Weights of a small GPT-style language model, trained from scratch on English Wikipedia: vocabulary 32000, embeddings untied during training.
Each number is 128 + 24 x the weight over its row's rms, rounded and kept within 0 to 255. Layers, rows and columns count from 0. Numbers have three digits each. The size before them is the row's rms in percent of the matrix's.

# layer 5 attention query, 768x768, rms 0.0556, rows 279-300, columns 384-447
093:083121108104128103119128146129101159125165153161134109135093148128114149156140127138090124117129109120117123080127096164141143117085168137114140075124161096150127135066135097135150119085125088
087:105108111095143131129146151089129133144159155131125111087124113184134129122138115106150165118141113110098117093114143156098132154133154114130111100123124096152149130145158135159118109063106110
089:107093125132141166125135135128146138133150137128106175140065143126135146093120076136127137142117106080136141130112106149107142122109137060159145133132121122112103164149185131113171134139094144
093:122108090122141122073143102140155084161096109067201134113128191154132132159157126106160155133108112114155137147144131104124141157148147161168164142132094154126130102134112161118120168169112104
090:143111178130110072122129154159133107110134135142154082127111167173132144125103075093122107093169127110104129140105177124120160201163107149120108142139114118137130117158062084146112103112133116
093:099102106133160121129100091109140154132149109140112066140148094091145060110117110159110079133163113119158165148121159113152135081163118119122147123184180107133155145130135112109146101086139135
090:158116159135126108153100117163134155128120113122124150139142137161176108163118126153146111097088118137143145109120117168108092106085123129105114125125070087135098128097115064125142139122089093
087:131115117109098088129160115088096127157132132146152127126122120108166163111128185191111113122091088122118144133151138096148181118145147157115118141096132096107119146163106081094105121136086090
090:119156162103151119118092083117105162142152131132125145177155115070127121122123160123074124142111150155103146111114125137150135108115103170157105157120112171180141168150149110129142118115111113
088:122139144099143093090148115127092098123128119110154112134118114184120159109169131147133137134151144145093149181130153126077114161126132144122125134139121155193118156129116125103111143115108110
091:147128132104162130103101135118119124155107130141123126145114110147152114115160146154150141120055138138150169142100131118142144086127099163143149093128101136138110136108130173083100095171121094
089:114180154139141134132126119153112153129116079101112165150173094118133124166151135130177112101141097107132090093141110107112141161119076116186143122183129110111140077116119139162152119120158119
089:144167101139106103137143131103179099096128109103127107096165119130143108116164145114131094147086087119157151117124167091151098110120107141111160144115134122104165122151142167136150134128155116
084:137135130125151122157119128160156175134108128106118117144103138100154117131153102121102133123173139103118132097125119122149098116133101129173132091151122113177156182067120141132138143141172089
091:157127149157162088157163114107126145124135114121099135116114181134147114172122159159149100120150109131098156174125157175135128103101113158127120137122117143125086115145159104150129203110103124
093:171147135115146165112156117141114108127152091127119165129150101122119158115123173163157134095120134132132105087105178119151169094134120084132132124105068136120101116150117150116078169144187142
094:121134122101171118145136117126155098104110100113110159123123086124159114101148131136178111165123108131120146113121085121165148162160133077122115109144134110114120185075141130137089112136092109
090:143088108148117101147116153111136130140112167130100102124129138166153102139178117137068112098138093105098125146146152129154089127105145135151113094167124128112172129160123150093112141155123089
090:135133132121164141077083116106054125120173135118142110109128130116131073117162058149118123138112119133128174121142131130143135130123126125139112151096104126139142140103088177096163094154121155
090:120180118131127114095149165125073137101113134164075190130176149138135098115140159116121151145145112119250129116117135155102156109137117152106095104162134105126152164128109133155076102117135126
090:159080134119125097164129109137112116128150121136129131144151121168174110127120112169129129151088160151152102163105123117116077172163147123128094098115128149172149097141131155113148125148097130
095:125134129095170113111118107152092080096137122087147137152091120168098108071142148104130140180136139164144106111105129115104091154153119116116074158149122143160098104128116109089108108144224109
# layer 5 attention key, 768x768, rms 0.056, rows 279-299, columns 384-447
091:115174141145117130124133127122160169137100126090119143118132120138119117126115175124148151121125106112110082064058155136152095148154144150161150153111129162142107123137123146123124093150094123
086:113119133120122144155107142139107131145132154105119124100149120122119121103152137143111099065135155162116106137105108139162140134158078152103098105158152149121159132135079176152163194140097126
092:127173090154124131170118098136094144150106107102148149166101128160104147152082107094127094127152154143130091112103155110189114171146131135119165128148146149061138105147149119149180139153123129
092:146154116127157118124137139181102126142114158139128120114141118090132193131171124116107103133163148147175109094108120188121124186179140088138075124157101122100131111077144191158147141130096134
093:134171113101110136108113086112122182118155121121124179158104157114182142113132135122135142147099143160131094120189112087087130125149134108105118092140129162160151140157162191091152139079144168
094:150119137139123158109173155164141119138098128090090155115129097118164143114156151151151106125126110130114101146155130112110114124087130130146172098108139142086095150163142133138141113143142132
090:131101126155096126145112131117109144096145134121134089072123141137135135124097105107154127113128152092111128172141119138150152122166151124145136105118139140062104122102118159134106128118072141
089:166106123104111121130159171159077076096100115108133092123141163149112160183142115112127160159125116152091068156057135115130094165120121122121114124107109148139130151159184143145158172111103176
090:147119098194120089146167131168132116138131153121085170139126150108153111102098177159122153116117148147129130105148167100095103095134127145103111111126121123119109142118112124149132139144097107
087:146135128084165102131160166144155112093130123123125143158129117106113143131112112144084116144100123148147122087142131141182151154110125124132119108104110180137154102140137117151172086136141130
090:079115167106145151108119136141068133126132136130101124117128149120110158099127160083105152130115063100136138111161119102090077162137140124171116144096112119155125132132118077133129121088153144
086:110077135113137161108129122129156099110133158181157050115096144132116151125081176118140085101145119123138154105108105137120112146172157130124145155127149131117138165108155116132140160156103122
093:120090143086132120142124139119139114135151127104116138145119119137099113118084123149118132132121100140118109136139143087125104101139101110140108135112119116138082130126150128107139141121137067
087:045112162132160108159134131137132128121172105129172125154159137116105122119151155170127117101116145155129131146109148127139156136105120135096100155129161125081117131139154115117113091110134155
090:168141128148072164118143147171125106121109089155124132127145098097102138116119100114136112121169154126112100142134131085139114147105122123125141139186157119143123115199107112109156081138119106
089:067105125152146107126105118087103127122112117124104137111159158129174104147115119101096097144106097116125168137123104133086115104110077112143068113094113145113113128124168121075179147160117086
092:139122137108133091144138133179140163123121152157120150132170135113147130098094109164101113145123117115162135144149119141104125119039122155110112097087088144186116139141149132077133062108115134
088:119169110121117167112115103104167092091166119127106116143119125104136144151100127111162117112089127131091132112130143099096126097150122113142168130114168113123116110133138134150114115136135125
088:135124129160095125173123127145163143094107128161143209140109131142117152100145172160167141142152181139139139157143117151116123145145113106115121128160146169117105128139117059120122127108135106
093:122089118123105147149131124151163125163104119145127092090108098131157127107115125086127139125123133120063131141124120123150104132115141110138108117118126151154139106142135093105132145128160119
090:102184126157144145103122141108186138089139154081164145125154126137132140153085109133098100155159133149110140118176101157111129135065129147115120112118124121136126155154156069156120132137091143